config.toml
n_layer = 13
d_model = 384
n_head = 6
n_kv_head = 6
head_dim = 64
d_mlp = 1536
vocab_size = 13763
activation = "tanh_gelu"
norm = "layernorm"
norm_place = "pre"
norm_eps = 1e-05
positions = "rope"
rope_base = 10900.0
rope_fraction = 0.5
qk_norm = true
attn_scale = 0.125
bias = "none"
tie_embeddings = false
parallel_block = true
init = "uniform"
init_std_qkv = 0.0344
init_std_o = 0.00674
init_std_up = 0.0344
init_std_down = 0.00337
optimizer = "adamw"
lr = 0.00168
beta1 = 0.9
beta2 = 0.95
weight_decay = 0.13
lr_head = 0.00996
warmup_steps = 450
schedule = "wsd"
decay_fraction = 0.621
decay_shape = "sqrt"
final_lr_fraction = 0.0
batch_tokens = 131072
seq_len = 384
doc_mask = true
train_tokens = 618300000
steps = 4718
dataset = "wikipedia_en"
Each number is 500 + 25 x the weight over the matrix's rms, rounded and kept within 0 to 999. Layers, rows and columns count from 0. Numbers have three digits each.

# v: layer 9 attention value, 384x384, rms 0.0655, rows 299-363, columns 48-95
# o: layer 9 attention output (transposed), 384x384, rms 0.0655, rows 299-362, columns 48-95
# q: layer 9 attention query, 384x384, rms 0.0724, rows 320-383, columns 48-95
# k: layer 9 attention key, 384x384, rms 0.067, rows 320-383, columns 48-95
v299:502511503500523534494476545512498510494469521520474541492516513474474475487486536496471482504477507506475527505440500553485513520460471510541489
o299:542497469541446515493496471485498502476495530468476498470467539510525505501498499574549489485487457503524543497504497469474488471515478509535558
v300:602476530454527502496512463505508449482489518473507494476477517500563486471518522493480542469503542478471537516517509496546480503475477490498468
o300:449504493503508456478493541509486516453501506500461492508497540480500467519473476498522473484511466471538510483493521523474544501483526503495515
v301:516535537532535510468504503503547495488465501496505486494503525513516497461531484562525489525508508507522495506485468463500524546530499481509491
o301:495496475493510515493476508493494466497573467499482477487515476479503498510506478442514459524527491497473482459514491498537490518500531512468523
v302:553459491537523492493505524514513513499504479482494480498513505498513462502458494533544500457521480507489471501468538541484531474515546439482517
o302:512514522480478521514494514468501470453510497537527455536460513501504530550492517509481502523492475495488551499520505455511486502487450505512475
v303:524516501509508498505502486478493465485495494475457458469477529536431494472474494482456484508506501518552534507478513481494515501518549520477485
o303:479527525518474517500505505499485532514499505465531503519538514503492521459522511489518488530527490526464521491478489501538499505464472511457435
v304:514455547576474520477475494492519475534460511525508483497512493508441510526462456541533526493494483532496478447514523535470545487533500469491485
o304:462485465482486478527546536523491497509491483514499480519494458474482504440503531486467469495502531485516535521518506484509503521497533498535507
v305:487480531502552517474519546497525477484496521496454490524485511542485493532521491504531493505507509479502489490511466456488496460505476507504517
o305:516473476514490470489506522481498527535481466494487514484514490512457515468481542484484512539452442466483532510526470467494498506501533493484532
v306:509457476483501514507477468504489497516455503512502462514481464509488506494447511561474464457534536498504499503509517513541491512475506477513509
o306:476509526504451490505499487502484471494510516492500512520509496494550537494518480470488514520477465522501469453503497478466516526484478519496525
v307:538519491489520460464486524524500511507523535510503502475514478506471525496538519501536461478476513498518527469514505479546487468486537483489531
o307:486494493452529493535486498495492508531490506479519489500512533553527501530516462485513535512484497502476520501485505526477489510481498572489506
v308:514522483473504502538455481492466512472481450494495491524502476507508480508493528498468507481528475494459510507521486551525514453457520494555518
o308:457522498500516510503531478484513472533509501520539578545494520493521503528475464538518509528486510526529462492520471500457488464564487482516497
v309:486530479468517512483440497503514484487514454507467486528513479476514484539489504480495484499536526493460529542494540518468469509495507492472485
o309:481493498491528498476519498509517453520533511454490525535507502470529535463501487509524518476487513478494506517442495439462534499515515484494516
v310:538456493506461500480495484489490468458483528477515507523482510521509486496494540534515513478521484526521538507535521521526491518486504487500533
o310:467476502487481503507486538506535501473542511531536481503538484542466467498503479487506497494500485512521463467505503493496473485519492499488501
v311:517540469495521489470474508525517531559463498489538547513503497520527499513451528481477511528451506524490503472453528505558488508517476529500468
o311:511488493514492522505483496477476476482474510516485485487497503450477501476507479527518502457481506504499502471540496491494488537471480502490471
v312:528521485504503470480501461523517483477544524524498456524491513499502530468503504516512506479519519536533466514517542529515475464476488495514484
o312:474467500500521485478488491467513501517504448488545514472456497501508399498521546528494519531489532440457518501473483508473536481498452512541508
v313:501479503472478495488516460537484518511497499502525507475526462538564483465552470503526481478539467543485478484510486503520473502528500490493500
o313:510495517520531469541505503479479520519451464532512501525485504478521501520503517493501479478477544504481493490491536538533498494511505510508594
v314:506481453515497485475463443473466526547468474497501529549504459543445496513495497540514450529524493483527519509487531533494512509437531462466481
o314:497490526509484532515484554497506533532496515509507496469516521461516513511499534473530458484511521503518468499463482446507501536499486536520505
v315:477503464487501520519475551490504511437481529491493455498535473511517506510526489490505511479524505487515524439514474471495470477500494553517501
o315:498497519508542460506505463537499499474505486507527546479465519518531457498468459447455471513509541466520493548454538521490502479520483485508508
v316:525484488470519550485491458544490488465490473496473486501474488512471537521547476522520521435515495518515498478492481471441551488490500528523510
o316:488531480486504487530523508531480508493502497478498486460507497427521452484480485470509526530488506479470479521507513519470486506488515468489535
v317:564497509490520495465461530486524548532507521485490551477493497483467514525462407500520497514515537508490513502508467517503477493504483522489538
o317:467515473512470470521515474505491474495505535449486471501512507491458475462500502506543511497431533487516537513495522482504522497491512471517444
v318:497539549474525546500477522522488558495504545474470453489493549477538532475503534486535462493498482482539481476483488499531513509492503428504522
o318:500512458487518507499523480480523483463434473505512522496478486495502476458476490478479493510485489534492506496494532495518459472475510529480511
v319:507443493514468516499493535510474463473517458453501444504489538492459501488530475503505508475496551486487441526495565520443475506468497491461487
o319:493538499531515480465529503507509502483471495533529484536532467487507500510511504506517503510527446531540536486502512502519557522559482531504487
q320:526514511505525518476508489481493501443556485515533489514514536473498505535506481494484476456535500489514502520529475542486498470463485519498472
k320:498506506535465476465454504475516469522453478482486471515448492553532533503501523543488502522476507499535475498508529472511528505509456493535452
q321:481457470507423520564517481484481526507566558514480448571478480476386555461555497575490571567418533508534539510470405470462498539561552522512465
k321:527494516474499479510470507506476477511485485506497493533513483532521478498498527516500512536509530508545513528513479534500469461467533528486505
q322:530529556541528497548540477441509454390470539554510485563449519431528461515515557519516388584520476545510430528515483517501523451531464539475497
k322:494518496534458549524474473502518545505478539540478483529451481532470593531505510561487525467487500486543567489509531467515552483520495486480462
q323:532524519469489518492509484495487490501551509479489469490459505528527474495468504487490530483518461468518501513501478516487515503473475511493480
k323:490472517514496492489488459514483487522454505510486517522490481483518528491469535487509489546518537520495505501513513524462463479467546516495484
q324:476491477506434482528501492540485506541516489496464549466508523501449458480502513489542526516497517501502459482496510513513502535530547467521508
k324:488519476498531491518483513492551514522474495483503487517532510493486533506492469508507487479512527499507524475466509448496510525488519528503510
q325:507477547552511476470519509445491410469459565568465461551453470502551455550493602531524402556540508537508487553536486509448489484492400554530503
k325:548541474533517543481471487491509470512492488448507522491511505474531545503526448552483501481528518506487504520477490466516558492480482491495517
q326:500478554497533520514461477405550451434419490540551461503495486482583497562518595552457390534520471509513512583462486512516478483498346551482444
k326:498491508474440504477526505456487468471521507521495509502451504497524494496527486476479484534526483518548507524529510537478514492505505492502490
q327:524522522496548555514523472490465460458482467466522480513461504483517490498499480516486504478525482475483525512491484509477495484487477529486498
k327:494469520511495557519506484473488490504479522524504511515481463504498459474484549514517515499493530510482463525527478519492485470479475499512492
q328:480506512478565465462482463458521484519492485484506487524479527519515493533538512527483530498511469519476525504499484487489488475524469455438540
k328:506489509484453497490522506481483483465502525522524516493473504490521486482515556476498473527517495509517495508517501513492507497509506495490484
q329:492534517505511497523528501469527486455467480484559491510489549483504510464501441479500503461550499496503555515523485490523523510505520511516498
k329:507479535530484496505517487457525505522471504516510506520525480487503456480497516507477529500538532504504490459509502485505489484500476467510496
q330:527490460513442493490493549544517512503517502474499507483536461458504509454471463500537492486507531463541498535505521515499493520515529554563460
k330:482526482504503500504494488529513514530492467480475504489526532505477512534499481532495534484500487498487508471477518506508501524494484484514515
q331:480467517469518491499469511498515489487498528509483502533488529513515479520479526516489489501499498522508489497520514514481503504506491523519528
k331:491477491490490498511525497477513481463523522483490544480476492497523524500511482511495484517516502494540509505484478501520513511521510497490494
q332:535497500510472522531525552511490504499511475502508493471522475463518498478492478496528495474505517445493473482493504479516510514471516542558483
k332:518535493519525505473462491513480529532500497475485468488520510514493517501497466490513515475487485518482518508507525505493513511464482504506501
q333:499481488468453522487490547545468501467513497527468483490502465504515496520467524547502522490475470487531479503479534494483496519484485507545502
k333:494486488508491480519521529490499480500503497494524496474489505533509490526503524514472516497497491487509498483504471534501485494495462518471484
q334:515482447503468482499497536517476488527506479497517496484502474477515472516479504490506508505507481465488482514512481497538492545507482511510489
k334:518521538499485499476459525491491515486540474496503485451529511452485563475496481490475495494481467482482506494494502489469535502520551501501488
q335:486524433494467455492484496526529472503487534538486491486508506524474499490525495500518500510503489494509502492514505522519477507529529474473493
k335:510506506493498489497506498481503499485506530541547503511478502475523487501499528494492504501489473497477480485504506498503475514503475487498503
q336:531510496477541511491503504510518509488510474477520498457501516511540461477497507469482513477495463457521469492548512500516480521498475498526523
k336:511515526509500530475484498548473537550492455475509495508510479461466505502536483497515484480492482510489504475490488498525485533442491518519507
q337:505465447546437491515493561517514474492499501489517481502488458496475543505498505557481505517481496460515459507484524506469532488531517513530445
k337:517493519477506498546488476508497516499509493511519513473495502525490507471477503502516489509484479478518460477498472511519498503494519471523461
q338:526483477516476526523463558489487494447514470504535509497506485474489496442519492500511512468476499476482496524517464482536494517487464539537462
k338:505489478497528469494499492494511540547491507488498498544517494482485497533486542527496520533505510490522486481461495507477485525481491499500541
q339:482476506524471507515508464497504521469518512515464480525442519563504470496531452495487547523515506506524514501513529483502522482527517443484483
k339:510472517451509486531518527476525474476495544522511488498444478494504475478481498478527501514522494528460476503522480490492478485526525525496503
q340:493448505469482455546482510510523502469462552502461483468477538481483510540534498550491489514451479517510480510475543484528573507519513464503465
k340:482501500480481486497527497522514517471508478466518510478553511507483503526517526487449502478485481512542500500484493493501526523508506539520538
q341:484455483494505455529507523489492478461518492498515504465498553495499498496498498475469506509469453522486535490500487504550531512528494485476485
k341:475454487520479537526507530532469470458509487531536475512451564458490521525526465470497501435493435433442517482522505463553599528528459473501479
q342:515512504534433468463479548524514546519469473492518510477509472546497502513549485509531519487440514498472499498481471515535510498519466463506544
k342:498517514518440530467449446495485508516508479501484454491479528563473518559477519498453541468437518516490481554493500529517498522472439490522529
q343:479524446522504471509522508537528516522513485495483495478521461483492509517520472510512511545494510483510480482545530535523480485519557453487520
k343:524511539482528473485493506511524488485514525417500476475476505538503503511511505492543501504497508479508498513535518544516525438494524518519544
q344:537517493477496500478494476502484484484481448458544540505520478500535522489468493502459481501494493501489506536500464496516502512490485513543507
k344:467470530482525541468498472481497480558454497500477506537489541462535490487484493549495491504520497495493529518468516460503518502500500512513449
q345:506513518523506519548495537462482531487497516464545533492528485506484488500510483510524468493502485533510488470493482514508430491479541488528510
k345:503519519485508494570539519479515511483496452441516540470531502484540471485514491508495429469512457499503481476477526523522448488523532496516540
q346:476527520469535487509533501474506488487525505493504507482517491507474462459496525552497512500503500507513491493515488531505525521486528469496520
k346:541522517514513501552489517483500477510528490479495540485550485483508442454511505469492511546518518538528467493510479508515505535488520462518507
q347:521463531488466495512471485474487514478487532507522501514548507476504525493499518483482515480504519494498482499461562465508555486488476464516509
k347:504469500505514493525503497466488478511502510526513494488545487493477450508494502535560482469517487537469463509486520517525535516505510512517515
q348:513518482483491474536528504547505475492444493454486534482514498526508536477498509502503527535441489485486476483519548466506514515539524491455513
k348:526488503482517522543532527549552492507506498452552501481516509481467531529521494504467526505483487515526488498483489473476539523518476481505511
q349:516510482479523497523488508522507518491511480512539533478528502466492504466524465449467502496518495492486513485472447486548470536478507492511505
k349:516471510461548498532471473474455520534448488503491492514537512497480456474502516509486497535487483527478488497494489506521488578475458505508489
q350:471486495493471458509515512505474520504473494508487530549507517473506491475505480512496470510489486511499507461528452520523520531514499515553519
k350:485467490522496484473503543506473495474534522504478490479501515452461496440506490463486539471503400513545524490504492515500518514472515502513502
q351:537506524532458513478478539521541471506478507501476499512456480518536518477503528512505472503483453498476536485479511497504497506518494508471486
k351:507543506479485525495504550495500491491506493510469474540494517559509539495506491564496489475491524491492487542503484492497495465511517537509462
q352:501490473494525480514499476502500477509494500539507494452457456485502488528523485542482507523494488479481504496506508489505505507540491445499506
k352:545478550532502474554502509463519504491553493517520490467542491493462512494533446505492544519510441504496484516500500477507510488547505482543540
q353:527500531463544462525449546498499563505520517491521537538501550469521466494472512467504478521496501519466497511508463520527542529484479526541515
k353:466474519430497486476547516487504523495480489510481494521473501510513454493525514516538509533464498512482492533516522528505518515515455504523520
q354:513476510510488497521503474474518484475481489480508492508507503538569497517515519515513485534520493540525476509504491486513520486517503537519478
k354:472500496524498486484511488457514504491511422474550520505512492464531522523527509498460505461519508516544472452510527490471538519536462485497521
q355:469516500490518493540513468514471499501510457507507510482546509474508470489523474511491472482502491527526484486513456511525510512475506476529546
k355:504494543506512486593450467485452559502446476512511523483582463514525482456520494549453472495486529501495463495546510512519546539492509480554541
q356:502502507512518539485526502480468487525471477554515516514460513472505453503472473503484464499520520504478471490516493537493500469504503508532537
k356:503505504503502502558531474472495508510491499509507547521465507493504444484459480488488471481523480513533479469513517494474476513486550489517491
q357:523516519517536490508500484526500490528517469499495501487466514510492521480501471494494487495486504486511504493494481480543501501496506490502494
k357:499491505488502485521485509507504518492465503507471495502465513513485531470523535497482511482470523493476479531516505472487539499456488503551461
q358:491470524470490515519515471497493514496500511474446517476485512506522490534538500537504497457468493498525482528513566510504502483511449501513538
k358:459479503474476512507482461533474497486489486500494499460506506510487465523498479514519531465455465528504472475511461499472524479492483452556521
q359:469490468497460471515475481509489488516505511497519468470504497488499518515475485468518527496513494497494481465505521466482504505466495522526519
k359:519490490482472457494482488478513496563492500552502470535452498490497509482513498450504523505521523475479528494525487463476581508511527487501465
q360:505528529511510536495476487497534480492500488470477501544530473488500520500521492529491523481509512509529504507477448477542517479463491561500487
k360:491454481504487521460524538495465517491505492440454553579468492450509503482505497517515489558501489518491521484482473505461459498519519504475461
q361:486531465490470452498487511507509507451501515491515508513479496507471492498525506510472493469490494520522469476476522499456490477510521483484506
k361:486542530510512499516481531519522493447503488449470474464523511505500493474519514519430496515492529507529483483546506554464505521491556479511495
q362:492517489510499478500485510556523523505478502471489508447505481511452513500490461490515541495516481488494485475526504497490528485537510478512506
k362:491522524505512529487514505552530520490511542466516494500519492524460508501522452503493538494484501500524508453532501510504491501482529505483502
q363:488518523499491497446528513488462496514481464531487473455463480536500483504492508481486497489535501502532498523547460513504501511503461530478530
k363:554522516517538549500459511498458536475524488502519484465512484480494479497505535533506539482479512538499503499515472544514470475496510463479529
q364:497506469505548498474474500489510513483511495473568512512514494495512480482460495517532499525523524485494515499534469511460475497499479532499524
k364:503489509492500540489509458523529504492497524495464481489450505495530487484506489486521487544493542495492527530501521527481473511525450465497476
q365:481518514474507504489484521499501507490488453487516491478523494454512503506467482480497524498504498521505520500479510522519526492482525522488498
k365:508511510455476500523440512463478508488474468506498498506552500477506506489506550473465504455512494515453487453512538504478491488527466493489522
q366:501499544542514485510514496475497525503522503524505462480518497507499502471506476506518471480550484468483533464489514478497514496503487515504473
k366:505474460503495502494506521481493481525520533497508512524506527461524511496496472515511488490512464543449527481459509469517527510500468500501463
q367:498485471503510525518502480471502461525508502517510476482491497474510466508482548479496457553512511492486481472512541497516484533473502489477505
k367:483498499525482505513464493492496495507536480510512497482530552487531481479468514502478474558489484479520491521496525494511478526481490469516499
q368:495496529476514488500521476510510513533524477487509523527505453474518493495522508497470490485460484489490488517512511503475505521498507493512544
k368:480493502460511552487494519503502494547545501474507536497512485479439496465496506504524503528520489528551505529504492477511512489480531509534468
q369:522498470515515484494481543509471477512529496474549508550506494456494546483516487481555491495543532517482522547483511457539509484510513561489437
k369:489460509472465514484493501489495485499560551505509488546472475505486553482500515511499486508545461520469535542509495482480528458488491544502445
q370:467489516498469509542460505483489524480520494487536444514473565493473503498499529472486514481494472498536517498507520467499524504491497515503508
k370:520494449497530477456500490476516536505508437511494520515470533472489473471459551517507480496515507519493449514486469524487464529490510506506528
q371:544499478482505497491451476496470541476506514485495511488504461462509472481518517481440506495527522489453528532498436505503505504498481534501513
k371:470506537526528475476484500491473546506497533506490473472538494521479457515515527534456527487502532538528520466484479537494513503455448527503513
q372:490541523480551525532511531485475523479489545485524509512489485489507488519487464493464496445512490527478527497504438493498524489514490504468525
k372:523500493462487513486496504496459521497512482468508512460473516493485482516533484499505452472487489479471502482506503499525488483515467503514479
q373:470450524489504500536542471506520534499510450470525518459546496483494492510501456462519527452470528505494475526460506503524495488528517509503532
k373:508478534494550486522537476501494528498528491479556509402593416480509442491485489474519494425488530487486517512525569499519498532487489469535548
q374:500523494519528468512494506493490494456509501489465502488479542513478456511500469510484506508486541464459527523537486487490537494502482513503485
k374:477487517462512520528463501464506519509512482520463486471521526510491472481469414472434491556477542516499509547515514461493555500505544494540466
q375:479489505496529510494486517512532514492520479465534504495544500481496547498525477477489517511426529515493518486491500518510512514484491499519527
k375:473495485505492544531507466500523487501481518449543511486472509522479524468449479504537503535484516512500517486466517482497538508501530518519479
q376:552458472474516508522512492474485494495526473517500479489537502531506487467489496478547530516494556467506494511526500523476509489514530490496507
k376:507468539458548498544522521489464490497488482524543545471513494561544490523462462479498507536492564475517493492545521502494516533518523519550529
q377:504511495480504501515519501524492511517492529536516501479511500532514503503503520474481525508521497477511517485448491513467493509504492468503524
k377:500489456461498496515507565458470502498574553523499510502512480537530483506482452484529506509494517467498516546488450486517485514525539495475550
q378:516487485489502454491525513542495515519480509498490496480542515445509462527505476488506491502527511515519512449511459490482508520493567510469517
k378:498481520490469493517534491504535515482497498494475532502513533499482467472519465454491492476529526504492534482504497466503541511478502490494507
q379:511486537509510517520493475508511533517519534473493488514521493479490494492522515497482531459507487510478520477440459507497516492480460482470509
k379:467482498480511507485484513508491544506549535488490471493512497458467477513504554494469517525528501505489510541484465538511527535486497566495539
q380:528493500503535515506507525544517490507520528488509474476486525484469481526477477471565486494480486506469447451521490507500525501493518493500488
k380:488468503464473471484491490515486522530489524492483498541474482495498535454485519467550488517486495484490498543516513535514509517495507519506465
q381:477484457507484516522485512484492527486496501500509529528494512500539518507481472498484509502499552493509514468482535460486521483518538495518470
k381:489496488515490489532482518449535512491531496507518488521495508508490517510503471509474515530498564483509514515507512475450484455541514498543506
q382:509502520457541489475519471488519507503526479506518493553498461477513516491450524506532508470460494469481504534494478510506503527506457522492539
k382:498520479472544500540474526495473512508475546466489500505524486527493498523473494535506494479485481473491485515482484521490488465512537506506504
q383:456475493503485518484498499522489547521499493464483554473519468532509527491486525543495519494464528517544502497456489538476487508492542499489476
k383:501543490508526500458467529520494515513476503497477510486455501517528529497519537528508522519476564470481520457519492522464470473504480488489509
v320:566488479513500480508492498507477483504475473484470497486515485492487428490510512498480487512492476465481524448498495508461487496488490483507525
o320:477498487493544516515512499471515438527519470513497514501490529495531503513492496476511503524461519495503537524510483485509520507524462486507508
v321:533490502494515492479490507471502511471494460476512517475525541518478500508497494482482466520481521533498483525516496497530545503494506465522524
o321:494528502489459509492509499492469522522513481488507529514467477497519494520464486503459480478514471509510488508517454475484474493470509499531529
v322:508509520520484523525479487509509491483484517467513456499503504512504512493494479512544491476510533542494490533490520484494499500496513440509505
o322:527472518500494517444507518488508532476514503477511492509460497528502525519483492476504537525532481504540482507535505506470482489498483473519508
v323:483459476496556489514507535492485529526462473492521527495518471531501495511471536482509469541499538476500499492436535499533451482521547522525493
o323:513498514477509537554482527510502512487512500535541502507507492547523511516515505494470474481478464500530500518517491474513518531493509512527493
v324:494508516452477496528466502515454504515518520512509491480505539529504465461507490495462514500527561535491481502487533537498494473462519545491493
o324:477509524498501464487476493485505534528471487502492509464533509439524489499460547491488509483524482516489507496470495503503486492453504517482522
v325:508531520494495546519494518508517516519526459514523542508509513511499492522472495512501453569519478490500496473453497535537487511506533546435471
o325:521505490485521513541482488495510492513497478502507456482527486465504454503501555515514474514522459509528491474496510506487426506511491483468473
v326:521511423506495519477536517520481510491573521536483493513493485505484514533478477492504482481484487517473529469508503462498534530520519438508499
o326:513482500483519497509495493498488468519501490531533514556486520489473483474481485507483482470492512466480440502500509517515509472519502485497506
v327:500510508510498466481486551494479505459500496536474477502538484544533490482545530508497544491501472510467523521476449550518507489488502502527506
o327:505490512470475495515478522498520486513530516467474517495512489479502498519534492517493506513498544503478501490491478467529525503552478500486529
v328:500517465484475487505471500483465480497518512495488483465501476520500482471471492509501511457556534513470491527501471522442463536556502506511540
o328:502516505492520518509485504533483465523476483465494518515477492517527478497486486521494537521493521519522490481485513507525483482518510477520524
v329:495432481499483515494522536476496545486483515501502485534469485504480476493462449512509478498541494473477502457523494485477462504488530510525505
o329:521476500528496505534461493496500488481490501492501508485508510530505479549487485479549440497470531493509469498514523479512473487517493496506513
v330:466501482506523509473485484480477495459486457531512475532505522512526518495548499530496510479503475497510546494534487498512477479485511495484491
o330:526497477524494485479532499491521462471485487518515496486515487513498520519520472509538490488466536468503514534503509499529498484533462532472561
v331:485489499518522505536520473495508490495463534509550451482508501499520506550487518478530518516491471480499487489528512485496509507491481527490545
o331:489523495482535548515505472488558486520480502518517465458533474522492490476540485513500525500483537482495482524504538536497456486507494459447500
v332:508489461479478515520503489504519456502540494497494514468499508487477476478528513482506544476509515498478548513516476525479473468533494486478501
o332:527501556527477471433478467549528509471532508467509519536506517515517514489492513501466524474502519511486537484523478514486526475521491491506507
v333:528485486481508493512499489521475505494518523510472497490530537511511520507465516519555457488533524481460480487514495460488488495462473468492470
o333:497530512488495496487480482491485484499494499490475501509489529506497510488469509464520498491485480494497536501519526491507507502465501453452469
v334:499528505528534505527511543494541513538543547508499534489499496473538457517494495550503501516511510477489492498524524503535508495506515493504483
o334:509522509475480509467494475501513495471486494467503470498467499496514494472494505501550520506489457463495480506494531502505507492489521498483472
v335:511499499496502494484489520514508482494455478482504497487549473492516484509486532485543469468508509537509492456481524531498507507531499504543463
o335:507478486487495505500501496468526506461488500522486510502471497520497536470510492539485463455514545530522512499508464467476450515481497505519461
v336:493483531463523490500529518494469484496521505478483507524530548551477484488497503465498519477520465503494535477480495468459505541508480480494530
o336:446487490487516465488515485539513519481520505479472457479527503449455511466518508488483489504502524521521516505517492490502478514494531497518495
v337:507462473507496507465501540494473504503485478508468489490509503520491490546490533468477454532466504533493503519500534483525496506505474519520526
o337:494496491503455499500477519499520504536485525488512495538504533517505471521512508541497467538498524541484469474475507479498475494498504503550513
v338:504500500505531492463542525536479516513491486505521501516536455494503499530508502512506478534489488517509519514463511532515500519490534512479501
o338:524491482518480492531483491450512508503483492474514478537442487457501505508496494490498436456487488490507493476509526440499506528494503544506514
v339:485532497489511465531483514514524496496553526516498543476504475552455497462499468482485518520476485496507498481528465469492493483477508510491467
o339:507500495501499503509515503459478488520515483517521492506502509493486517491497492486438543525492525508495565482490492519481487510497503493507494
v340:510545534511528515524528459493513528539466510479508552482453480466550545504516476527521513480496530548483520461552489513535510498500495465474503
o340:468466487535461499479518505500482533492521506465529454510491486471518501505493489510524504479515542454451473470475498522532472467463503509494497
v341:485490490498487478491530512508480509524496499472526496521517489509453517497482497515484484506462516504521473516526525533515451515500468505480487
o341:484495501487535517486513492494532485555493495519528509509491511489518538485487527469528481495487481503515494474497513493485506500517503525512534
v342:508487555483469484533527515482492481508515496480514444484492517464475484482513482524476528477516520488516486485497505511494467495492511500528480
o342:480484514518508480505510484539461517514486515535519521496479467470464469501488514460495522496534487530527496479490518516481553523453487491492501
v343:525508480501491502523506519506471467473517514502486517488512532509512479483526543477509481464491517508523538509492490509536516515496512537497444
o343:513487494457442479503496475531520498488516494524497515484482546517513519523481509486517499501545496495497537445510466476497537484503495515524508
v344:491481467467536485494511491503503525504428536495499497492459472536535484480513489470490514518525508499490481516512503517537495540486530484498464
o344:525499512509505517505491489504487506513508522504536482489519492501500488515508522519479497488488509530492517540467496492521512480533499523505501
v345:515464495504532472505545533509465518489475472485526519485518504495533451495498516508460495479492496514473494494516502585504494495467530478536518
o345:484529501488482498476497490474481488504518493526533538480471552470564527523491512484481458489482452515487501485529484501561532512507509487465548
v346:525487521513475492496525486472507468516505512517516472490498530505490505458494477492502496472491497504464528480503509546473514489516457510521467
o346:515501483497526488447535490510503494500508496496488466506512524514480494491508552503501498498511550508473498500476477509492489465513490453481522
v347:509531538464521489465465487528541521513520473489515502544489546475522505490472484501478512502505522512510492541480502515484505504491458467534489
o347:510473484467503479501493506508481487527528507491469506510484494487500461486510511525507539512483508479541532494497510496503523507477470511526487
v348:487473513498505478525525499493509483481505467484491487498518527494515509474472534487486497491495478497503479541522497540528496506463528518514545
o348:499500503525484522513491502507466534486544503504504520513477527506549475523478471476498499511523509519519466482545474514521508515501477476498502
v349:469506517481477484521526525510480512438513482485539507506460503504507490516449483504528501476479487482454435465492501470484497495481503469513486
o349:506428491500489493504495488494502527509516519528508554510522490489505486504459506507531462469545485494493507535515490508478500488486527475453474
v350:466563506530535519474466510505489492469560525516445510511479486464461490477506512479480515443465508491471536522477477519508516515516497486469497
o350:466511510506502481501477508481490526468500476501498501505512522508504494506494485490507511513480470520478532501470513545529532495539474516482526
v351:503507539474450476479479470510510496501530483516479480521467533485516483501490525512508510496471497543446476532473483514516495478514506469516472
o351:474516492508504511524491497498484486483510499500481524513485468460497455520511516495512501484504491526487490496505484528494506523501482486511524
v352:524533491473521466501512540496513527471495506483527515503501539478487499530446490501473533501498497472483505528489543468493499485513537518510472
o352:488510504474511483506498445471499481495488510492517457506501525485467495489501495456467524524498470503514541510480532487497503523507488492491483
v353:494488495468504498486476504491503497476499513496524465486504527515460506527500495494522496525536506485477505523470559529554481487476503507479508
o353:518488522495522496521517496466496528510499522462502496530486496498446517491502498498467515508509509464475489502512521518508481501489475502499491
v354:486477530488458531460500513498515498564553493506519502499518532503492479552546508490488493450513501535497484536519541487482521464509491536514442
o354:473504493472502515509497473512487479494480506510486501537495512504508509470484491485537495464524435445493527492501498474503498473503531504441549
v355:476481473489493540502527483494527489518498497510504524499489503475535485516512528528521526514481485506468508455516497484475501516531493502461479
o355:492510483499533478476493509503503483505520508529479474486493464507480497475497482493506522495513551472498507508474529466479496495508523475489555
v356:489482526467521541509470502504498519502486545496512504519501487497524528515536524505564472525502496522537482463509494531507499502518496518500473
o356:535472540459491495497525540504526522518450501468466522506499519466505511534518488499532512516478481510517506481540499520511481501497520519494468
v357:521524504488509482513469478503516517461544511499525479512497506529520521470478528478469530515478484565544491513496557492535503499513529551524467
o357:484486530527521487478521491516492511499534528507495452481560503463483507530512493513480551507511526475515552479454504527485546479496473484509462
v358:488495506505494479497485475497464507481504492520500495494494489512483484504519466527492508506477483482517514467454475500468535493484499505497468
o358:523461525543475506498479515500475528505508513517504499522471483492471502511499493525525524508525569463524502502477482484488478516522521499507453
v359:522508476512535533498475475494493489459500495515536461492510492491549512493504482540498513498482467497484551504513510435486527465469523489485485
o359:529510511525501497483515500462513462465443527497548491521503491482523515498479527488501552487530542463495508481491535508488460478552500506454487
v360:522514493529549487506443487493500485513530502494539495507455482500509499505514519472486474529503526478468523551512508502490510471479519548489454
o360:498546516473501544534519476497501460494473477500537491543501494480520495518490526502524516513537489493464507470483507506503518491534538527463515
v361:473523540473488496479523512481513477461477450535521479510501519490515505484491447489496494499548482502517515501482540483538501489479531501521509
o361:494508501496461518491527494464465505508507519499502493556469517489503483502462496464517503495545508484506500488539534501503474496492499499516488
v362:531491477504486496510518503527495524561466516479490478511479484545540498526531551512492478507511496472506491477517488501518481504509511501517519
o362:511486502495470498533474515464479474501504507545554458526512478519506530507525483492495497542492499485523466462475516485486535482541515491500526
v363:496508510526532486512507500502501491508482451516509500465517508519518464485464495480462532508522514527512508520493460500501506542478497546479497